{"n_kv_head": 4, "head_dim": 64, "norm_place": "pre", "positions": "rope", "bias": "none", "init_std_up": 0.0332, "beta2": 0.95, "lr_head": 0.0201, "grad_clip": 1.0, "seq_len": 128, "doc_mask": true, "train_tokens": 447400000, "steps": 3533}
Each number is 128 + 32 x the weight over its row's rms, rounded and kept within 0 to 255. Layers, rows and columns count from 0. Numbers have three digits each. The size before them is the row's rms in percent of the matrix's.

# up: layer 6 MLP up, 512x192, rms 0.185, rows 281-336, columns 64-95
# down: layer 6 MLP down (transposed), 512x192, rms 0.177, rows 281-336, columns 64-95
# gate: layer 6 MLP gate, 512x192, rms 0.18, rows 282-337, columns 64-95
up281 100:182119124148139071160115148131071118112086140123117162115140133090123146141103130146182129081155
down281 105:100103144077192131148133133062174174099116127097143139150114140027161110128138116096119084086107
gate282 094:195137115066164135152131132189143153124070120110142115117104131097155102142168082129139126169122
up282 100:153136154167129134114136170130138167126089123132140149093138156121095115151146134159125119097144
down282 089:104124150097106166091106137051134101115146144138090135129172123145140094102080123179155141105185
gate283 097:121173057118190135137173171122164116142133138113117121153158148152134111135167128089172065153126
up283 099:105084097187101159094139101121126081161119094108099136137097128141102153107112113139106148110159
down283 098:107119121163137188118142112117150143088192175145102226124115143118167128091166169124085210201166
gate284 095:198087138122109123119085077181152169109164116106149094065197116117152180134134125117114122104097
up284 099:166124148128185153122129107127145031101173151069083134154147121178123182186106132101167085129151
down284 093:147085144098086160149076119104137098140165052163154121119128111079194138117136133115117123113107
gate285 093:050140095107081076113134120079132155133122117186095143172151113074112171109123135142137079148177
up285 097:121171156151097078152093133122157095120165140161174156166132083110178116113136138149101108154083
down285 096:134125157106133134176122134162128109126122103113133193118083144067186076147156114160108151109142
gate286 098:118121162116110123128118099097129119114115148150142156152094135069139102111119150089091095121123
up286 098:109144118124125099155120150114117143170136102141110114068156144098208163145127111107110136128151
down286 101:109118091120151152079142178146136169091125185108077102102127099073160137138131083125139126189163
gate287 099:127136105152078065086107145150095100158066148160150120182145199141147220121119123090105130115117
up287 099:099107141108158086169109115116164137055096145109172120140107151126117126130192087143131197173040
down287 098:178095110140107090121178174150101095126219138187167171095118158104127158132100145148105170101094
gate288 097:129123138097165109156107139102083043204158129110163106140065079121106157071077095145143191051129
up288 093:061098122140130114041087121130105094119084093113140115133108119175136144148148120200118210052123
down288 090:124200111121076144149167130213139127107142132104120110127118149114110085147141216205096112138114
gate289 097:103083169163096121091145210049156144095093172147151098114175132196141100112130122160160136138090
up289 099:142148111154127160140106089156140152127140170124131042127132162082139165150119072195084104129072
down289 102:109179112082107175163113125130113141104082171112168095156129147119135139116116115137117133119111
gate290 099:103136199125048098063111167112190090090105121172071106133138116146151179109136122135161137163156
up290 099:084166186102074088132064145155150128109177120120112146113089176186112144172155068134075144155094
down290 099:180141143032128092131138152136135118130151196120134088121106105174107148145172140152123152150203
gate291 096:079121078151092148147095154113152158144094158116144152089149184202117114115103134124155111152074
up291 093:121107159088088152111185079175077160102156132142199103152174143121107081192161122119127157109111
down291 095:115129120076121090138113069153166118154122134115072115104130128145140145136154154171115078164094
gate292 101:172137134138160109145106125125150142159171177146174086121127155119088147095117113121145100129131
up292 101:149152128116102098150102116159140135131118188151097082133114172176157120124064139095154142062135
down292 102:147090196110144146133077145121137135130129159153075035131177168156110086093125142127110085155176
gate293 099:129039123125122147162126125134116105177098136151108120124132081118098144096113081134104129089092
up293 102:150152077150104156156101068165065102109118176154113109167127174134109136129105142103079061104138
down293 099:103138093089103127191132120158107109108116108096122218132082103179076133088141168095143135176138
gate294 099:166102148123131142100130100091114140129156095144135125100109072162081114125146089131081180136135
up294 096:085152104169183153153059109168108111069092108106130087143016140157156154107085159172084079094119
down294 101:173173131161141163222088110110147158124119108118071126132120147111191127113156143168158141098182
gate295 117:092161129151106147096082115106115170114079161170171142109117175156102102182117084126136166121071
up295 099:153122128094169085142165139143096120118123130103116148121160098140104156155120127099108093144080
down295 085:148135150203118182068072102090072148112117126176122173152135139133111055125108089061117147128141
gate296 084:125118193108152128136126125140105112094160119163115093170106132126120123122078108134142124127052
up296 087:082109166128140153133173113071139128147159094148092160107122092169149109145108037190143105205134
down296 095:124078119157147090131122167031144110186090126142155118117126119176112163109125158125092179140122
gate297 101:149113099076126087193129082122069138134151106095156123178129203143071135113149113107102130146148
up297 108:071140187057126122178106173128172170126118175124100150139146104168138097097088063121093123100119
down297 105:180123089153171088130072083152123137135144079142070131177180096194159161131097075100116152123099
gate298 096:157096099108044157093167111150069171125120088163194142147112088128094180170122135211122125093112
up298 099:148140084118128135124181124082157151127132100074133131158131147149122108134180088100119176144119
down298 100:141058133169101157083132134197103155196139091148117096094099124147131114203146074081158095136110
gate299 087:154146155159084121153108147153126167134103176110094069090103133194133138081146111120068108146162
up299 089:134155163182128167170114115119129122109113180095140175154149120175166120091111106203074124113136
down299 095:114131116060138109092153114093135163100137083153133148161138109077084146152100092099159150162108
gate300 104:131095108105161178074130187080084057190122152120179131209106123152138085066140164159130107146154
up300 107:146108083164136110061149093161157124119127175115083133161074147080119114096122129164094155150140
down300 101:098105146137148142165124180043073141130167076151069127173108096102169082110117072075104142098124
gate301 098:079108114103165120076141134094154091140182142117109146104140119147144136120116120114091124120103
up301 098:101101183119109080156146126166174175144132143157129163103163199168134157160123145118140079155177
down301 095:143119141126118133079130149126057098156153151146117160068121127127086142124122126109158118169095
gate302 099:119120121107144118126121193021166112173142145144165108102162078144162175171148090164127139161106
up302 099:063086175165089142118118110088180130082127165113087065093141100110148163090109100105129228140128
down302 097:124117116105116137210149159118138135138128106139124112178129145162135123099165081125111115160116
gate303 105:114119182135139102087103157122074139147132143147131098151193097093141114118168119110120153057110
up303 105:160124167144167159164141138175106112157161105070160151129134126128138087020117091118078137158180
down303 099:168110097128029120113105054122106091132156131092147135155139184109129105095091097148093120130141
gate304 096:156112133131139156133101100070132119100125127119117148103140151123144112156083147150125152090148
up304 096:195093146092156049114110153177159130142168218137149139140136118079122080078156114196137156156088
down304 090:202097155184132097118115127000118128124149086154128119167090184168075073102112180140135130177146
gate305 097:132121168137086115080152142094112062107145072143076119127128151137156150133156126165107059085140
up305 103:090082073160108194120163119102153149158093068100136143135188124113127180084154103102110093095152
down305 101:163175108120161120133133104164079122166177078162166144139148137137134128129120144156105225089092
gate306 101:134126140123090062139132143070175165193131127150128130107094135108044149125128096138119136143112
up306 103:113107103093143166103163153112136139079173174110100110150140184161101088175159123105129173112091
down306 099:154095154168129126170097174158158121148123159110079092124064101157103112124172141160114160085066
gate307 102:107069160059191212175168097172093166096093166082130131139133130089106138087055129139147149106145
up307 112:109067113084105115159091118180095153138194109117152090205125118174091121075097101098128169078147
down307 098:107160094120198121127110084241140127122100141128124144155092209159152122106182078169190094161168
gate308 097:155110150121086143125092141071120097120130131127080171120189182169151156121183133134137125080125
up308 099:166128137048132182073063157140118096106146162086167156147141126160103118113083064130092153081187
down308 099:145133138112106096148087150089126117186148160082134098117137147092180162157079141096104128108216
gate309 092:175057166141140129118147126103144131160098099161086123116112204116157092133146156094121098161195
up309 100:129145073115109089133134096120175126127097119067138090081117080088089123122093118114147149085140
down309 099:155153115160151087131138138172123118127140119148140116134098120149140151124106174127061086145108
gate310 102:166153106143144104179066174109144143075123127121075119131114141124108115060120144118133127105091
up310 095:150102119118177093154082136123125079081127161121134171059159139110122134089113167215155132182179
down310 097:133140104121152103176171145194138118121182081057185174148177148094142113100122132120162084118127
gate311 100:123147148165102126150122108085157123139081050151113128143160085075140138145110108089171166127141
up311 105:171092117165168146173111112131082176182171138158114144180171059084083070083153143141128144155155
down311 102:180124154135087102170108107154126131140087134110165120157096145176144089148103154173128094091097
gate312 105:103109081125089086111161125090071097149181099137090145161108119111150167142134161101127114135127
up312 101:103102120143154144082151138075121093171140081130132097132114131118148105164093139120116150104149
down312 101:127148095109124149142136172107119125164126108166110138096129125186124116146157124091164134172145
gate313 098:146129094116181138122097143160119152165118160119129213101155131090211136156125169139178114115106
up313 098:173130127112176149078121131145156131126127129136167064065132111058092133102109178129107154127148
down313 101:092143158119109105097153140181152066102144174123108106098175177167145165054071137105129175122136
gate314 089:137132124119217119084108107167087166170153144213168109117118157130137071136172119037149150117117
up314 098:149092162146105118185149173108071115064168144113120105095062210134170130136128154153160105149096
down314 100:122083098133129123182092136000128147078147104096136124083136113072148125115108116089074116105116
gate315 100:121135115103116096167071130183145109166105179120151085138171099198128094065118162127101143122171
up315 103:147166084192125146155207156062106145146134156110070133119162160201160090172139161109093097183156
down315 105:096105130133139082136145115194138161145105101083134108121112165147205153120148106077155115101138
gate316 095:123144151153159178127115120102168100102130146153096083102135123129158114162086088140093135065175
up316 095:116103150170084146124130106113135116123095136110108162151131116135100123116134114088100145149129
down316 094:099148179145143151100106168032125100086140138142123129132137146158108164143130110102105136078152
gate317 096:148131114118104146115088137135087076198139134161155108087138122114116114139173143139152143088108
up317 103:150104072170133148063118098074137138069148178127162148139113115142074175144129152106097157158142
down317 098:131113118061094062123154071066144101126115160132158164110127158134115110104150123118091134109183
gate318 110:122058172093118173137079161148052107166089150111099170107079125136165112141135117118133205138171
up318 103:169105110108119172153113124070087145169116144123064123155085082213102127132170108120091131159131
down318 097:140157111122240076141152121085138160121089100140113167151153177166090128177128113157143141141135
gate319 100:105081131102143157110098072106169101138100149161186205107132069118120114066063088102096086170145
up319 098:126152145153130094127096134145155141148113132086114163105113128126115150164065117064122144131125
down319 100:132137082161108134134104131115085134100162190057090113110083163184132078145141101179058183075066
gate320 095:120096144145068154149186154080121064174164133180101108211093136202143134134090117160107148120117
up320 108:082126097157157130119054140184123134163077121039143092066166130121100087092105190094145114167144
down320 110:139071128088161149126091109143128136193103079038109092098144107123089052151111094106122153154136
gate321 094:144142154094165097121168182119133179145098108132123076165079057206173112123104089117079081162098
up321 098:179084184113113115083098077130163115207195085139085141157089146153113142146142129143175090099188
down321 098:112120133094171110135124154145127174174069158154120137131138178064141145101176134139085140158115
gate322 106:107164129118191155135120108077148212087131128161140135139089125087119128133136177079130159149135
up322 099:154114114138085137112083123125099150074102196116119156130145098129139152100094027103139098131123
down322 102:109150198110148136124136148126197167137100157175097087161101100115113100139139131104094118139080
gate323 099:102141115064133144087066079106132128095139096194141159123142069097157160150157147186098121109129
up323 096:064128146113122160118132105127058088059094158085159158114101111106095151099135143127106120111109
down323 097:134118134052158098086126149112091159139112159089098149165107098154146161105194118123106167101154
gate324 087:115104157144166138130075208112184115130095137141134133079115131136075136159131104141094111171113
up324 089:156137126127154098121139089116181133064150119140089130103124138132155154137152190198094128134164
down324 097:125114124152118141196146116102164166105150172137064083178140137161085115076118093128098158190112
gate325 101:063138096119152120128143154103148126147139173143152103160187140225161113162126122131144130146088
up325 103:180103095142116161092104151106147102105098152096100136157063156124131172122101139138168164142180
down325 096:144129139103076140147164090131155123141181135133144179106179149157156170096119140182174155080117
gate326 099:132110122168134143060114150174086082163122168128088142146146133164115104132141144122108116151156
up326 090:094091170183110154166095071139100139156202106127103129123162133106099131132132153113165159076099
down326 098:096171111158090091140080124136075139093080162144115165135164106163065092131138142093102133152129
gate327 093:100114119115122162121122144061069118095084152123088088135115124156157179080120158216114124139101
up327 092:171077067113107091094090111134165101122090151136102136070102138105162099110083076118150192086136
down327 093:099147135133095138071098145136122175116129116155095141132084108128163127113176061114118089169117
gate328 106:095107121094105122136138090145160168134130123109115154097200089158063162173115128056116068113144
up328 105:154191155071109152176085112105134120125119159110123111135142133093076082126119089150108105110147
down328 107:095106169132155105119049118176105149091078147137172135171174082117144163153124157102099109132151
gate329 096:112116100145132123149155121186180170163116110102174139154110096127154188123143158145157111202081
up329 104:159141153103094158086144105124072115119133085135133108131120125118111137122126132114137105127163
down329 108:111158113083123133116116103186142157183099136131082150096097110127109095134153096113084110169088
gate330 100:134131077166098144100148085135153055141194141160125159115091080137110115089147165084098156133099
up330 107:139138119156081157095161143059099128123090105174081119122125107126133087118115142128123181166165
down330 105:156128128125134138159167164117090112143100112089104131108151150088162077131139159118118133108137
gate331 104:108123043138164125177109074099131140187141148138160126124183076111044178104098127117104108095116
up331 096:115169164154111133128176112133135059179080128121144150198131111107067117157215137168088150157147
down331 095:145120122116162150083141149130113212187104102132116164152128155046164120113136160042115148091102
gate332 099:119107172151084123141161137156126138153161112131158096113121119070157080149174108160151149056139
up332 097:076131139133105114098126133142095101127131133129116176134215212162154131051103112146110118133184
down332 100:117126106107133158089099120183105085155098129126143194055136174128105141139145110176127139097120
gate333 097:116138142054095152144110087127107065137140186167078134150140079162154142158167073072071112139150
up333 101:105107187080128121104064057161095129136069138110097155121145131056166109080121145122091084170149
down333 098:139130145107143156162081169248189136125114124148142085118159129124117100144112102121111160138097
gate334 093:138077123012173113185082130130094083100124050131133109104112053165080149088116103163114142145159
up334 096:145172123168105120115123164133156110110193155134123151093136126132124120092113142152141120097133
down334 095:086155133082149128191119088050091108061105138136138053078115127126139102121124146110178121163104
gate335 102:058157126091091117116065104130184100124163134100123090145147117167115114094105125133143113070117
up335 107:171057141138133111077142127153102131179111193112138119123095132118157130169075134093086163079110
down335 108:078120174181089065134126175177137143077096105106129059172102145169111146143130069120152116128083
gate336 104:074147114165151116106064143143144113127125079101116121069109106084073102082183123136119098065128
up336 096:129133091150098125137145113161152126177083144205151121137073146129168231118145199148183140103088
down336 082:174122089140166106079144130178116168130113117064105080121125112116112159162118153158126100147106
gate337 101:178117104122137108090132197110120162110099166153139092119104138099121207129161146145193086151060